config.yaml
n_layer: 13
d_model: 96
n_head: 3
n_kv_head: 3
head_dim: 32
d_mlp: 256
vocab_size: 4096
activation: "swiglu"
norm: "layernorm"
norm_place: "pre"
norm_eps: 1e-05
positions: "rope"
rope_base: 10000.0
rope_fraction: 1.0
qk_norm: false
attn_scale: 0.177
bias: "none"
tie_embeddings: false
parallel_block: false
init: "orth"
init_std_qkv: 0.0654
init_std_o: 0.0128
init_std_up: 0.0654
init_std_down: 0.00785
optimizer: "soap_variant"
lr: 0.00756
lr_mult_o: 1.18
beta1: 0.95
beta2: 0.99
lr_head: 0.00823
grad_clip: 1.0
warmup_steps: 200
schedule: "wsd"
decay_fraction: 0.773
decay_shape: "linear"
final_lr_fraction: 0.0
batch_tokens: 32768
seq_len: 1024
doc_mask: true
train_tokens: 143100000
steps: 4368
dataset: "wikipedia_en"
Each number is 128 + 32 x the weight over the matrix's rms, rounded and kept within 0 to 255. Layers, rows and columns count from 0. Numbers have three digits each.

# gate: layer 6 MLP gate, 256x96, rms 0.273, rows 106-151, columns 0-95
# up: layer 6 MLP up, 256x96, rms 0.284, rows 106-151, columns 0-95
# down: layer 6 MLP down (transposed), 256x96, rms 0.272, rows 106-151, columns 0-95
gate106:095136081118070116144125139118103182119108108120131146193166141148153055146085115156125112107105143119140107135151186136181070121158140100129140138069089096145088169171184104097157105122146122156075135116115102100095081168122083143129167082134128148150123094116148161149143099115120068132
up106:156137152165123140138109096083187190138134094137161183139153127089121101105092148118118127148127123092145102132106115153113158172131093081102162170103192169120096128167168184109169083176131106161171172148172098127139126087152098123112128090136151121161154130122092149106109137161141145117
down106:158083117125122203116160174147058081131164116159042102119106167126124131114167124168138170166142071147161139156134132143119146104141171190168160117141104130115114119162095109118115161085107124166156192144112177098167128131123129093150176133111176207079085148142154115162071138129066162152
gate107:161140142139134160094156103161161114120123137100182067149094147118126120112140118107118163118177126147082092092137116129084140181126105087084099144108197088133108162171041122104136093184121139117164136161134122111131090173149158059149118158153116097144070123121155097159143163156147101114
up107:140155151197123166144168126141129167127130124178156085169132138132140143122077143121068194168181150089155173164141107134101151172111114189165104123193097146110121118110136114135129144138195144100140130124194115113098136103166121089102105197144120156126104134158110152164162130143169157115
down107:166126189110120114128127138115132119139091080133167152086104098117111112113146098173124150115124153080089135102149158112084125132120120145074138097165177073123153184158089133145144113177049143093131168147134148155149121200102175100113142127125061082169118115106129124144107145145176113130
gate108:122121123119129157168131136149111113110109085070146082109115068160170080101156108119145142104125156100137137171137173121167124115170150116169135079186152063149125151145171158138142170169144195108085156127125131113127123085091173108132134121140118068128146151122149128143162065129140180130
up108:138112150146145098095156159145091146140073112113134120083154117117145120127140143134122123162138123114094095073105074101128111138108111105098156119116130111135133140182104188135133159106112133127138134115149128072126133118113169123171147127167115103141163224092140145123097154128102160110
down108:104137149081114122151101086143124106094131099090163159133104073167145106091122080170144147098161174099131143178121166119166150123157102093172083130158142100113156151112129119166100092139161135084102112123146151107124072143130115109116101076088079093120165068123169128100157086134118180114
gate109:118154148140068195089086113134162143069193143165127166167095134140115169120062132155111149176123129109104093030083166148107079100164178144176177073069138162068115168142159127121128129136109092098161102120104126121176126055175103161152115118176101138171105160146137140103193170163149085110
up109:232080189125130177151116146083122140061176127156171189166051120168122158111167135108099056118113164084120097114130178132164128155154065102170144176080139153135155136092152113075154160117151144124147093099126140116135108170115065131159111006160128086128136099145107126145138091080080165102
down109:081146173094129136168137087132102126134144117118155156166155131074153138119046159077118116178208177064108147151072155093145159072079103162172115156162108120080189129174104089104098114121183136132175166133177119182076178103158105043116137063114145117207167123143188116103106116090077160105
gate110:128153120079088144154139050175153145118159130123135123054120126094132152161135139133141092134158106133206158148191108148144105100118156125075198082121139173123120145070119117135155174166189099137128133117108125137093108172122159164117091144184103198087066112123137157084138159146120157136
up110:151098070139149109123140121097146104133140085111131064159124125134155110133153150164171160167127093145105147099151074117095102151131110180134155153085154208164109136109157129086114074072158089092105110152098080152119071135152170059105082115108177155130169187161126124102086188083169101121
down110:062082136151169120136126170048113109118127198124167171138090142111188106087077151104115113142162151144115078147111180120149110137110163136124113137161180041087099101134093146169110106178137160085138147122126123157132122112128084165085125134142095129169134075097081074121132174183116110119
gate111:115155195126115153175140138188109076094143165153168121085096191139137081130133123121101134122109143115122088161093166099116150141152144171067166106125224117170156138104141105125091127147159205126162085117076146143143144130124114128165132096154115136096129129176111094100163110150108121138
up111:082165184172121136072150152218156086136133115145115147147101165111095113170099107120130175112168124123121079159146096148121111075156173158098157160111167098155088154126138143146116122104146140090161080140092101141168158134127160114122161137090133123118148093113143121152088133103137118123
down111:181079124112164154165169100107119165170121149166102104152124091113154099138189129125183094162118136133149082129130118152158112173083108080142113176175094129146165161136117119095188147091102104076099153131195139136147075154155106123164115115175164151143110128106140128145128145107153139137
gate112:151106093124124164094143124130089139132140168172090083110094136135134118108154143102122186082082121128138162141130168179108155171183152178111109147132139180175142117105133120124122186139141114163153127060144124106142135158090067070142099113129136199070096135165137124085100155168113131110
up112:136114144118179096102162164167144141084095090106155107149087115078125145131121115179141105157155184100135160133100126123116131080097072138186166140142151107134111138166144159140100109177086122155172154148096126094107114116135116112130141122102138088100168149132100097109177149101163133097
down112:117083150098148121147201145146092103138135114151070112074100117095121161128141173128169095172148141078149141115136100088079156109126121112125150128123138147101129106138098165089078160149100139163136134137121137098128104154130097150165165156109121098090116136169115068138056140135122071189
gate113:147134119123108089109093146109165107094091153117134114149129144139096149111149077166127163186135144169097145097108112088152098149078102123137154112113130124106141155084097105131103166097129169097145138135119168117058223125164137125199138156186098113150125085112140066098102116105134132103
up113:152097139093104152162098144157101109126146123143111108089126089156089113130125111102126129178151121201154121086047131139111108133115136084058137103089143102083133157110122117121142105110126145141083114144139105132160163140128108147153113147143158104118137100134073099063076129138098106157
down113:131102138141169158174185117131159138159135125118065082095098140133181114109146142116140082112116076125174108144131138148063123085147150159096108145152115125166133111113105170113152107181143120105182133110120081103128098097089139124091092135125118171100086115128140149125123149130149098104
gate114:141138094136151095091128168060112115175146109132100138129129192106120078156107109128099093138098101166128144110107171038092083090097116161152147167141161143126133115093099149136086117145115105163156082134158175108159144130142094124196123154127135136090177190170170124143116134121143105093
up114:164170162104125113139136133128141150138138118160106155159184106156128158118107169066168167102113144105155101127164151123088131180075104128102081125100166118144118098142102114081147152134097119212112175113167199052083178070097114112137165113114093089114098086141152169094103128085084122150
down114:170066103172195112173180172039145104157094166169101116115140132121106091074126130159132134075125100154123101123144102091184155104183171160117097091102136085098113211121127149095086117153097131150165088125145107170138141152080124172141144146136152115118059170112111117140106133160058163138
gate115:159117104119124145160097095123138173100101171160099155138143099165150085090106159078122119124174094086055130055149192095196116120042097130148133086078059129112079116102110107097114129114080125113111135108092125116084074209125133128146127136155123095090116107152083167073157130140116156118
up115:150110107140154131135140070145161136138108102145086167116081133162122159158110108137123166115116138095159134132135116150170056161110176131142107122150079078093116121162119134100124125148109103148178090111079122072131097125148127135100110150121149160145127100127125143129100150165080103150
down115:151141121150189156067178140148093138158157079207111106147167098122102114149127066133131152134173169144138132184074162184055118118132149163101105181150162069100120110099124143161129087140173115157138153165121144199142126124107069091122092115041152173108067138081136056155108133112139133148
gate116:106165090106140089197083090201053111165130139143128119179157109045161155130123170117124117096157099125093161046162121118102114114113107141129124162151150144119146145094136105071117130112085112150081165137138171085098147112140072169105125207150094181148132118158169106122112096166148139132
up116:078071125156180192107165135136169138122118113150090176113169146154104087096116116216120122166135101185112163149142168091136101157127110157179165096096091148106110104147131167143120112145162115083115102135096096159164099094161154095139178144181115107184124089151098146166104104105090171185
down116:079116139121118134147152165138151153128134126065154140139084172148126134156087095101132198126122070127071150167107154144124151155078145146182083112136131118136135104119123146089240177134172112129133102149174145085119149143134146118112072131091143097053132079104128156066155105099190151087
gate117:189124109134133113133111115151108124133122124176111147134053161158136133064152160176120117099071095132111158149148174115168149113170123153161136147107121140138120155118110131088083076153172155102169066101141075105075113172125092106157138154129181188135106192131107146101061155145098119143
up117:117158139067149163173153229097072126148104172105130109121062098125174140120125110131140129088148180098072146153113111149133118146155149168124087171173115102154148119122161080126178154147069112118127118089141131134146152084174112091086177153126123134131076162145115136092183179119120135136
down117:125106140167097140155093093104175166204134075106097109099104179113097165126112152187129123118108126125106147141106141085104110137099117101091119138090144148167117096116124132145136133174122139093185114127099080163147103121168112113175147135164091087100126110133073172149128116171152133168
gate118:042140110078149124108047062145084153146127122119109129120122146113176163082095070077162125095148176072109117098170110138078116109141112160158143136104130144100096209160117083106159141122090118102086119125186116136097146085137108088136160106134118087145145179125107171144104211104183089171
up118:134128173131119179114072104124121022168130100134116123168122114076107095110132154123128164151162129084140157118143162112054194085088168139133146122076064156113166123179156120113175066108123094161079143169100136150132198108151103072049132060063104154138094099109074139120063181116137145081
down118:167092099163147126067123208152146118174131115097073109075097174051105129135080163068092177142118064170126147103053141089100088110143107190175111152091125138112092070145104092083154188173170132122226144070083096136142124183115154131085129113095072159146146087087101081138133116138139150124
gate119:110097123096159166053087150113118209099144105110125111143133142177171241139156125101119150121124090156182132106069108159140114114196152146107167133082154118155171138072122101070064149124094178101129097128167039116124132108129113148132075161088083090095126155146138155146143160153096156143
up119:091207140131088150108071140111143236111116103128162101091136142064165173082172140109177140091174138175093120090139082162091155199188153101095146143146158068114213123121162133131133110140163147084141074155145062167099137087159099167094106153083099120142084176169170125126122126095119161098
down119:149128133129108086138153093146130103115153114162172133158120173185073101141090129099110124125082144120090100178209138122066087128120084191142124138086137098102111084160146180049139051097080190115109112154077187139122108092126171153205101161106152104111102177115096062120162163116103096153
gate120:122213146120086174100094161100100104159053089089170095106090123158065170113131119185163134157152114113088149160162066166114124068137092128150192118174139137108137203136136183159118082128110150138131129066133199158102183115114136135141164120112103129160151110131146167142158176141106145146
up120:157149135122128185116116182117108109152121143143094092108105121132136165101121080151085113128096138145068074162144163141094120131158127136141083128158107070146173163115083187114090115117107132082188081131100143131131162150168173075126070170126138149123132097179164127171116110142073081079
down120:151143131144117108183090120115071118117130177142160113086152076147120172117109113150156181126176138123104136087122168109093100114154175170121125094129131138129176120132102117119110144096102069163135067106136150109153170093096183190124108101083112144134200140132114125153113191136116145108
gate121:140160122174126153145089137081119176207146161192066140149079118154120051113109105185145123139107114104105086107126089123133084076088168080102144092163126062129110114137152125143142127214168071151126103113113091042099080153184126139065117124125121100044060132137142120144131194220110165111
up121:135147163127149164103149135115140146091136059075129114164153098154101113155125158076102176155129148134158117090146061162063100121146160078177156116122095152095101152188177119111113137089112039095103090084136100163108114098196124141147124066128126098183115161119173092112156191071120196179
down121:142166154135127098175101129092195094140084164120120083151206180108137202108144121150086109145057126146104120134081150136112103118151065108096141164119133143101130150153142129115110142073129149132167109162085092093134187094155169065155145049141121122125120105108078127121127118115114139181
gate122:163107131157183175061077086182170153158093146137092107131120139104157129194114128195135118096154085111135133110136095125128134141132150162161166144201149084090155159152090169094168113168113108137131141085190063081148121192165142122085123113075065079145127115102131185146153128169066152163
up122:131196147071153148112094159036090137078096139130129137159086016113095133129173038101167105125151202051099170090110069120145058157148146133139168089090121136116126173126117162074086091129092156096095066189058159162185185110120081053111157078094132135103146100160140080127151121123081109100
down122:141165121091145106097112176114037130206068119201168133146163085120166191179139181075123167132201166115115077130166126120098151085159137113175093122176151113173138099126142182059080080140127119106123131185111190049160191158144117092134123089188099053160063117136145099111127174168114147171
gate123:132186144097171125110103113195079091153108127099157125087150089184158130170124094117159096059126177136167128124135087158151158074117077151149104155165090159127102096093148125129138159183131102066109117128145117100114096107166140138141114088128095157174108122139171171153080186083097156135
up123:122113125093142085123190130127088130082077126152220111110114131141172073129144112151134093134117094100111093155137072060182105149109078157153066085120144195161089152113142112125111155165083099188083173130105098136144117148114089131080160138138100141177100173143157091072162116127180112159
down123:128091117136126145167136084141109100097103104132147097069119158102128169095100155111115090152166117152166072167121164155218131172172102170164125136087114068108148110147111133089136121132144087118133144085121092135118162156105089149083153115123172100066102120169061142104112104156207158129
gate124:098136110143113144096163141115117100114064065177168059130106115124151150106155154118188137078113176135115143141137172097123127088119132214175112112153120112143130154096144093107100085159175139093077154155110128154161104194154083105090100122111156161106137119117142127160101104169114172100
up124:123172160108118122116095126137143167123128091137148115193166124137137136142081189123080156155105160141144145102145142182091121140123069125095141133124141060084144085156071110149109098087064145162139099100144109151165122095121171049137114087149114082102041137139132117166116060136137147138
down124:150132128126062128178077087205130136131137114080142105113134160178142122163051117167077086090121176094063161140162101144077085116174092118128160084115108143136139126121127078139138145110152163114148130183131124139158094110122169163064172148164112091152196099140131130137154092110077126104
gate125:193162138080115147143130095162093132125155169175150130151114160143132118164133132212140155176131154094176112139187171163143139131154147129131132119157150148080144165106075206108128082126097140135118134115184119176150101137115186153126137103118136114054082119147144143106100151156129124173
up125:124091137107118109138168117150134086088174119141116121146173092147121148090143093092159148099095143145140119127124134105144124177101125132173127162120095076115129135092121091179124093134092106146135139161096093059126144134147143134102141138095072134139097153111126166147136114140184151127
down125:135116118105148121090113101144130174063109168061097100171091111118084164100142142120101116107077148119141119123155139113126137176120162173079134144074119140085140151125162189118054135126099136100121102123167124056120117148111137054120145109110147126096099137142131100076108141139131132138
gate126:146177140132115037106072109175092108158115126163122116139105110129129167140158187149182079129207141127121131095100075144122148091165139196127116068138086082135160164151058104108074125127179117147108116087130127135118148113185155186068114126083102095119099127113145146087179099120070149170
up126:126131160094140147128115173111120087110099174155160057107106090107191250123137164116109077137145124167163126130153096151090047128131184170076089100130078153140118097130115099089129112115103151114157207125136058128115148142130164165140193100118139086138072131126033150100051152190067107161
down126:092155113161158120140120106176127147102143171121107081134148103142109231182153239130209160077114092174161088082148160138079134072193098125090150079104089057114153067206160108092117072141151054185153195126174097149122130077133153146182097116094091154158138156155145098128068144096117116098
gate127:128114165105146113101128106103115232118118153117145108082138191113104130114126123166118085140120077097082242075149080152144133153129107169146153131168121154100138087173110142107116131097139094171108091160142152155145163122096147142110096165157076169115095134164123117121118118121179083132
up127:139094130130143130122125117091118081120132142167145132148141151150142112138140118125124113134126140154146114126119094102154122123124154163131127115113134104144111150162136177103058145125100131117105128112106109117101122195123102135136145154116158084137144100081143101087132149136097137126
down127:099112151143104133099122147132149184073140143085141152058132183146108134118121118105120105092142109065145207075173107135146134152104086115118165118160094128117094076136107117096146097124139117171093084157185153140133141166099141161143130153153135121066120127197146152114112101133168120160
gate128:143192103119210142063123142131130113152103115155154139120130141113156163147072127078154107134142124148153079184143162122176146117118141136108122101098195096068158095155134187131101115106139109109179115140180103093181116144145102098087136172155175150171115141122094117101130123140145138059
up128:134147139193178173102093115160185128140152144089137120148148139154114190136138108135100170180126108122075139156150136083073083139125075069122051147158137087186096149107104159074131123150118152191138164128225140111124157093114101162150137156038084134149089143143093169114178109155170110108
down128:113165171107117162167102094122165125108199159118125163180131109119135147142123129145091132169128147134157124150132132149156157106176139112121099182148121104131119148087092128137106118123205150173199172043066205087185118091066169149098135155050081075141135105098138147114165195159087140067
gate129:121103119123132131143162138124168122117121099131134060138109152142159170148129146173142125105140136158143138163156150187143111120099083125108102112127160099164064133182125093134131122126119115119074159174071110096104174168141163145169134128112089190123079128107126146116148159120136099156
up129:179103119141070141177119109123135126152162105180129107136171131108123135096164116120106122129126103098129108083155082158166118181134099061143175144107165174148184129081148149120079117130132155140136160105141131104142098143103155103079110111153124134087112169141094086112109081107110160087
down129:081152109129205163094140179114080120085139106094145129069114136130098131129104173105139123110168146142080138156109124136139198104104146135155086157163091091138094103160134086135170144143137083129108115151125133115135167167160117130169164166091105117133132117088114166151124146148157130158
gate130:165127151119135137078120130162085087135155165187102155133081141147061189142104124113173139179087123114109099176110183108087098065118105120112146121162104120105158104113146120097150182115178156103156096117111129080114105133145166152150150104087070190160110085125112125162087072130168153115
up130:133108132117122106155112163094093093109098132073179123161112124091128103141111113134117116121070174118154167126116138106156090101119108114114123068130186098092100112133114128092122133089150188123111167139158119125101129072110170183144156086148090046070173112090072131114153116166136132099
down130:111189124132097110123084113126170105156151126072070144106099161149107142088174134097152149126119133158117155115125112154120092131104120016150092098155149106134155152141110164124055124137151137136106143179174145182122095088083102052117140147104119132124130120174112193071143152132144130132
gate131:127131091061090114126141071164113111175130120083121131166123106130121141164153116196135176144152170151078103107098103105128145137126141134105189110069132075113166142146123099092133138157118126117159117114121198110059210111117147121166141189143159108088105119102178123191177158102061126143
up131:137109174071178068079188112103116048133093126141078140103077125109127146143147126132095119154137074167130109143178156116131105134127085115149113117173144108064166137161082128106138114102141179111126108142119145170158140095151126163148122042083117170127160093105094103098134107124109118114
down131:109106160158134100129085132086085131127120105102097072090139145111098108120100175163162113137091143131092123093127120144147106153142150133148078189163134112151163160127129128191054115141128145105175096080070093159156136098110142083102141172075144100132143121076124165114118146108054113163
gate132:130091097189115086132078032103069134139051125109170101079094103172128205173124198130148107152123201161140123108169085132085170078147097165132119115140073076126154099088118093107137091183138167132103117133108107142178123105136150185116157102086085154162100145160125134121113157121096112159
up132:140127122123113102152088120082085140119033120126180129126167109196168151102125146154114161127119148102119125111146114132121194150121181131111161096158091161180113133115151089194121082152154150081124141164111108132100172126123150102188103091130144122124133131138167088128101148186130170156
down132:110087132130100137169186060138149120071106069070172127152124137042136136157114179155147134134115068112130152129090144112154108123097141094152098151119127097115184123121090112108080156225137134112139200142142161172141162122163111074133118100093177106122133100134121117090115144147094126129
gate133:147131108153104117086155139130104176132143151111147089117139094133120121093119129122170134084093038093083075123121106106182150096156097118095128071114049077134095142146123115061105105146102182144100117123142114171171143165125063116160111134032151133149143148114117135123131173150128068182
up133:109092123106131105099139056091156151090151111101067124103161088159118159055134126127118153111057089097063148138087127140145147055157124147124098164076137133144073079125124121131072128100111206151135153112123164123134129155103089156092070102068173094129109094092150118089094166127120080135
down133:146130099162124102189141110172195112182141189116124122133151151136088148132151104143141110095078086145073116119130119150120154142192105125129161141135103111118181124148050158138122117153145172160129164122215084159144092147150127121129165079130157115078162085120151124182072139119120107105
gate134:106136142132096098140118153049112160118071088109093082142125155152150139135126165139128155205137100146146157105090104089145115162089075123108116111119076129119154159127140113108079129146153057161115093109135127071094117134120088154137142070147085119169067178166139123148079108185086117114
up134:121074126087116162104161109159122144136138124171168111119128104121181105076159147142177082147180084120172161101163134152159133136079089158167131177078131134160047104167125132101167152075141115111082151099131069096093112159113102105079042069133124097140141123123065061104108126115144165169
down134:167120209160104134098110137152132096108092174103108165107136096199162121091106133171134123131155101072129162104148106133174150106092128149191153132094120096141108096098115164157112113129018090154114136121149094207092159110157080110086141108108187082143147144132102103144142105131158164144
gate135:184138133141175194140121163061093135134142146126210078137137134132176115159111128121166141108066097188122119111119098121139129152098157123077147164118135185099164148119195149126121117118106219151148162147126120097153112108129156114140075168151056144111123133109174105102099134124158136163
up135:152171080063119153085131141138144098227143134100106108161132165093133132120119111114076072107152101160153125160137107099137133111096189115076167177113117199139115122148131124091100100137151155108112126136129123126158137114168118119116109153115175152183122124118130149096086135092157117117
down135:112122157138111072156167150139177104123115146120103140124111099192101131113138107148133110134208130086127160131078137151143209058122102080124113125124107092185111114106125093141123099081095117120120119124041115141165088193107156189119102059148151172136112147125110144164133081125092120129
gate136:055150153144150167131131162142104155174181123148192119090078130127146094092107158199110116114081129138177134183141147103155097130074080069146179111106144094121166101163172127086073096135111144106145078128136092162180061121158150123154044071127113160166146074166184159117090129120130155124
up136:102113162125136103145118123172155112150109148168204148083148179206124060119167122120131152119160119110111122078120107159187123186108145114157165090153109130076177085070215155108133130055123114103108196156111156165135163167178161108142125124159119121119101079175109096168102080102076110196
down136:147179169079164147141102109155150147137128147114151194127088119104172076107182138138135127132035116170100146085144205145114126141154179134136137125173137133106087163116152131145130169125202073141125155095157118084159137092107067166055166152085126126099139078155070185115076122145177094085
gate137:146167138132167184144127104093127128121153121058145152144164173141161125081175105145111136142130104128129202183168128251160073187161104082078112161099146172131143085120173155107151193168134147128145168122108151103211105125108098151173113182136121140104104103098155143114200108119103131134
up137:120161148065179171145128126111144121134129137159068162135176127129098125143153116112124223157153150166123167137194095157179096103137163112197144142160124139172106138109149108106070068133148192051146141118169194107120149086128090141127133151121102168104138061197119130112169139133069129174
down137:140139095160123156179148125128151089080111124072134100132135186132147131172121113131158126136121119154141140117125166152116146169105137123079121091148123154150114167073105132101188162155125135138136108130087073057108176136114135160158089153122177120106089185113098138127101105160130097118
gate138:142139135128103100171139146150083145050137189121092079114091146106058152134135134123104117064135150085114104158068154119098114103103158132135082145087165128165096174080148107090145160164137181172141183122173124160128143109074072188117117091126150118066108168108189158109145141096134065111
up138:076138159154144151143116092107167154181121152072126137147171122093153158146071094183146162144100131136089125141136105170135101126092120088170168164130129163146105199097115150131136104118110162116141132130070082101105101145139161147144151125101114162144101084150103142103119154104146094148
down138:096159110141179123095107098119190183137129104115098157122146132123199133150191084127160131190166148103124122123176108129161193167150135104167220051164133180179165127119112127127066129145077147135113093117119111071089129158134149135145162157143129089120115134128126127133095136187064136110
gate139:088124182149149098086120122138095116092109126124197113094129122072151078114093091163119175123150084131128121061110155130150107153134134099060064159064104094174145148111136136159064041131072075117133130129092128067183090127109126178099166151125170127085163142153160151161113094134126189101
up139:153108103083135151122119102180111160119124130114088171157108117117134087107103141135078054095071140177071145149117145156024128124153115129195118136181134133158178164126136189123094119190101123076138138158149088112084215135144128142209156125071130149200091138113142128162159109052135188130
down139:150105133120095081128102127124094125119095149130178161075166120110206155168131053129132114107145142123165158120082176146112121120108123096194127139143176100161146118162211156098144098176106132101174107090142108164087131212169082138090073163062196137095147143177148121169118081136189149150
gate140:123140144112123108110141155096105109145107107125090149122145107100082129118109156152075095144129126136099108153144157151152113110179137130113136103132156100113112161180123130148128120126151105086098132119186165107161033099122143124148177092184156119171140138106171149108144165099139050131
up140:142161163188143208127130127157116104078064151105086161136138093122063121141150106129142180125119118085099150238100150166091130124136123103119130094135102169091162106068127069151118144077174091118166109141086171112178126102124142115071091119131105095149123118130146120134146122123122137043
down140:176142128148093142221116066149151119192140136120068163120114154141186094099142063127114118096154124078166150145135111163128105149141157128144127061112149106114145123127109163144133146070118145114110067165142162153126149034148108152135126100186118123196108148093137143128130055131122130132
gate141:072158171097118163133103158164093182153138132119122144103144123115156160048189138092163124084095086109101082099109159115152099156119067097141157121134121053158046183116086138116202184120142143103141108110152096099148104130185130097105088161160122101098073110139139134133121168128104144185
up141:127162117106173143090100144115153116176130113163165113100154099155118146178113127136173116134079172106084115116164192081096105152110163130117070095148158064103163110208087140089118119070100022147181142161136105131155166155134180122153119161137141162102106119195083183143118115133106151079
down141:132130176096146172124131169152088174120127127147105169147116135162129152096157203117132129098169116121143145114124173117103150106137113137164142144063165044118139149136118157155140132143136121116152106106194132134149094141174087066108113118085126103152131106159165152120119130104108134177
gate142:108141151202125160170050150129102113124197089115102116089103136061147120166179186110122169160048086123153115098141186094166106119110134168190066129134106156164123149122200098116136124089143138101127131169150128086123116157171122127133151140091128198132142125139149133115097116110124118095
up142:165092138101139124180123078186153186145177144152094139119152159165136137076140089139141086134185175162118113127125077100099162158175082127094133123121083157116111098094143128083068092083118169101070121132095189148132091112151141133142142121124134090111130111160128139108130108135109141124
down142:066120149113181145135125176114140120224150123183120137127125098152119086141135123137121185182135184129146109117143166122097115076099182113180109140111149147067119099184083109147122116109138073152145117089166130075143132167133145118124194122165146134125156110114126132115137147089132100120
gate143:106186118168119143128075102172164120135125141191135156122153188171182095136058093122124156066135093108128165094153117127098097125100116156170111137187130130097107202064111132147093133126122048093134136177107117142119151090183127076131136128148131076123093169129171084124136122120156160074
up143:139202137102102062147143130155139102154101140056101107147129101148129172094169135182168062101124175127088144082157181118109159107117140089086119106135071043147161066150133136149212117174114144179144108127192075108125103125168163158095127167142126095100137132114112121132177125196121097168
down143:155206112080116136088085156129055171112123128095175132136163145179136135155087144169086117121126159139143168179077113141212145162144108148180067153128090112110094126134125167140152152197110108137144160105086083142108149064127125189153088118153146143128147205103107081150102142103078160135
gate144:132144130118122124127087088153123124174110082131151153128129189041140097083112106158112125117185085117083111179141163137142096157157111164118046145141149084134127155128115161173089110151120098109124066170110153051140114100167191120182158175118183125098119146212146200117104151161129154084
up144:107115076191117108091082094153170129177095094101049109112173149059147169088107079120108090110138123106063164169160093096138178112094168136074135117184255134131105125088061128194123118122094111114143152088144139117113163147194072108133125143112152138142148103116101107084144163111134109057
down144:119079130096167150153117150116046123097154172165146111073072055130101115133155101108167153058163123111106139111093088132125163160118106145169155130108041183135111100167152132163104139157140113143118161115181146117101101163117126170028120063131112101176104199080100121144112085186114092117
gate145:089106059137171152096051138223109121124148149090163170137225095113212118085127181174160142089093131075147101230163131133102166076166100086152122146081137075118062123094097175089089079095144171143078074146121136141120135113134137158140186127159104097055080159075186176127109131152150133094
up145:142127149101116066084124147118160145157127158132134114127196142050191111158142103162158100114118168096125094155100111088164150105124094121139147084145157172135190113160146064186156120099121046162164137129106150144155171120101121117100101114209043145130066132066139136159128125177121182128
down145:092136162138140104185080106143164112190116129114095127190129124101147140091142132203102142097081080197137139141142156144109113126122126133093156045111148113201147134119120141078147133120108142134176149095070123125121130141034142121094156110084096113138104154097050147155097104139075166164
gate146:089134176121147132125121074113105066131170142075147103110106156102136096069055087157136119140106143191153131172166140129136148145206141138151162150170114175117172170120111129169097090156150124112151159075156116101141123131134127127165200087111111100122162113096141110170069170152098150113
up146:104100069108140150195077153142142105141123136063054076074108126148164108132164077145163104110072099196123212144140113103160168109165148116092119069101088150217114087066189154120085099111103159166105070091149111157110114126126094173109191032114123111130119119141100141141170086136144069149
down146:128030107171090051081144132161108153116157112189099156080117119135086153101197172130108171123066163117152099108188145144125121104137125171180091154126119142121149169156101066104187156087045077113133161092085108115127106124083132153129049156191130088172186130173072095156108155092132126175
gate147:082146138126165122120113140170123138177111099078140159139178164146145138091110142168105120101140118160086068192138155122164081176133150084138125127138111169112139148069147118129180146114187157116093194161133137163082143148155152156147148128190107155149106057089135171105189139106173115137
up147:114151111135121125142107127154178103121109091084082071108156121175146092135169166117133106110151113080146149114072117134121144155151134150125096170112093143126149141130124090122181166150121061159167153084096067124148158129099081135130114139118118176160133092149084147133205155114085163110
down147:180135174147117135117105144061093130127108142145085118125096163082105193122123115111143107104119104127145136092141145117112077092123161165139149080134146147151127139100125149100059109146144104182184086114111173079132109117077105097094184108113148113114165170183112144160038155166082081170
gate148:152168119144110122173094097149095138157126098151134124146123159134150109125110133159134138111159126097193083108207074159143107127091161158141196106075135173117113099104144132094137144131140161082098117111089204128159176113154159107129132174097130080114167158110146126147136148149046162162
up148:177129143143057112162146110134112136129132089147090136136138103126106148126095112125162127151055134115140100109106073111149121108161049163112141119157207147135152173128127124189131100152096100168121156171125199098153086134133132146189202099166148140140131134194143169143171176084129115078
down148:155102070148150145079194168149133102150122124153090131130084124130130133158079117135125128135180141153135149165177108099145082089121091162123156144080117119176154106102178161150158120164118142157158053108166176190091095111141133076151134132163127146158124178098149156091116125106126201156
gate149:126111084131106108132191119112091134163108185079151072139151106167112100115136163185141113106134085148138153117197169139144099155173160163133099134141078072186079142152109114141139141135097140151111130133115142160208118115172138146097110140068089115125094155083171151077196105187159147176
up149:153178107145159084193098130133146150138095150122092102171166139099160080135126141066124122151161118097173141162069140184135110142032098136112110148119177080120137113136168127093141131087079117135095140104119132099089083174124094133121154181179093150154046088116169109067129111129128152133
down149:100170136108204180161057113150153139113140183128132152160123110136136102064127205138104078172141131117148143151094172105153089108100183133203117087136115162138097082098154185146149123095106103208099141140133190088121143110111138103141072119108141096209146140156100115155158153141103129067
gate150:107134193149105117090134116143142178169230180129133134112079129073155116168170121159106133118153155090168128114128121107125123156092144103125148111161113161198115106073159135154126159154127157122121101086086046172083086136148159107070120149141181141173043182057077141160142148121141145136
up150:126121135121163100189110121180097131159159131098154152146115138152131130170112104189146111106159163160079160095147138107157086125129118135105090112116129086118157136137074110048109193186115134133168098133136123116031151100105063110083094098154131147193117158177084118157113145142085122132
down150:161094117096131131165067130137140129174069083122149090133121100128135103095105155119107129176077151181060115148105077122085160114116213137087159104146104117079166176154131156089117123059118120096109120127130150100146155179137078102147163136154159130112128112109172119126135113127087110098
gate151:116170211139142168119123096071117135128109068094099154080108135174086152054165183123143156125137163099139120073108186142093116098146170120143148137066094115186169149084115129154225114149135152114102054101150061121156097159112126098146076103151138114138045155096182111114126132136155174115
up151:136066124177117152133178203108150095065128150184093109092102119162145142099155076171138105132164164115119101104167122124155149138075120160110181162181156100122125135141070075082168109136167100151123211069187118144126166164142168070119108168103130106169138100114124097158075164165148127122
down151:153121162144117178142164188117149117119105160145076163092114147133156100196127105070132100117135123152122153112137117133108162184120123157069154200115142069157106093138110133110182133183136119108107115064210117144148100165134133047126146094067139143128129144163121150081122150114186150151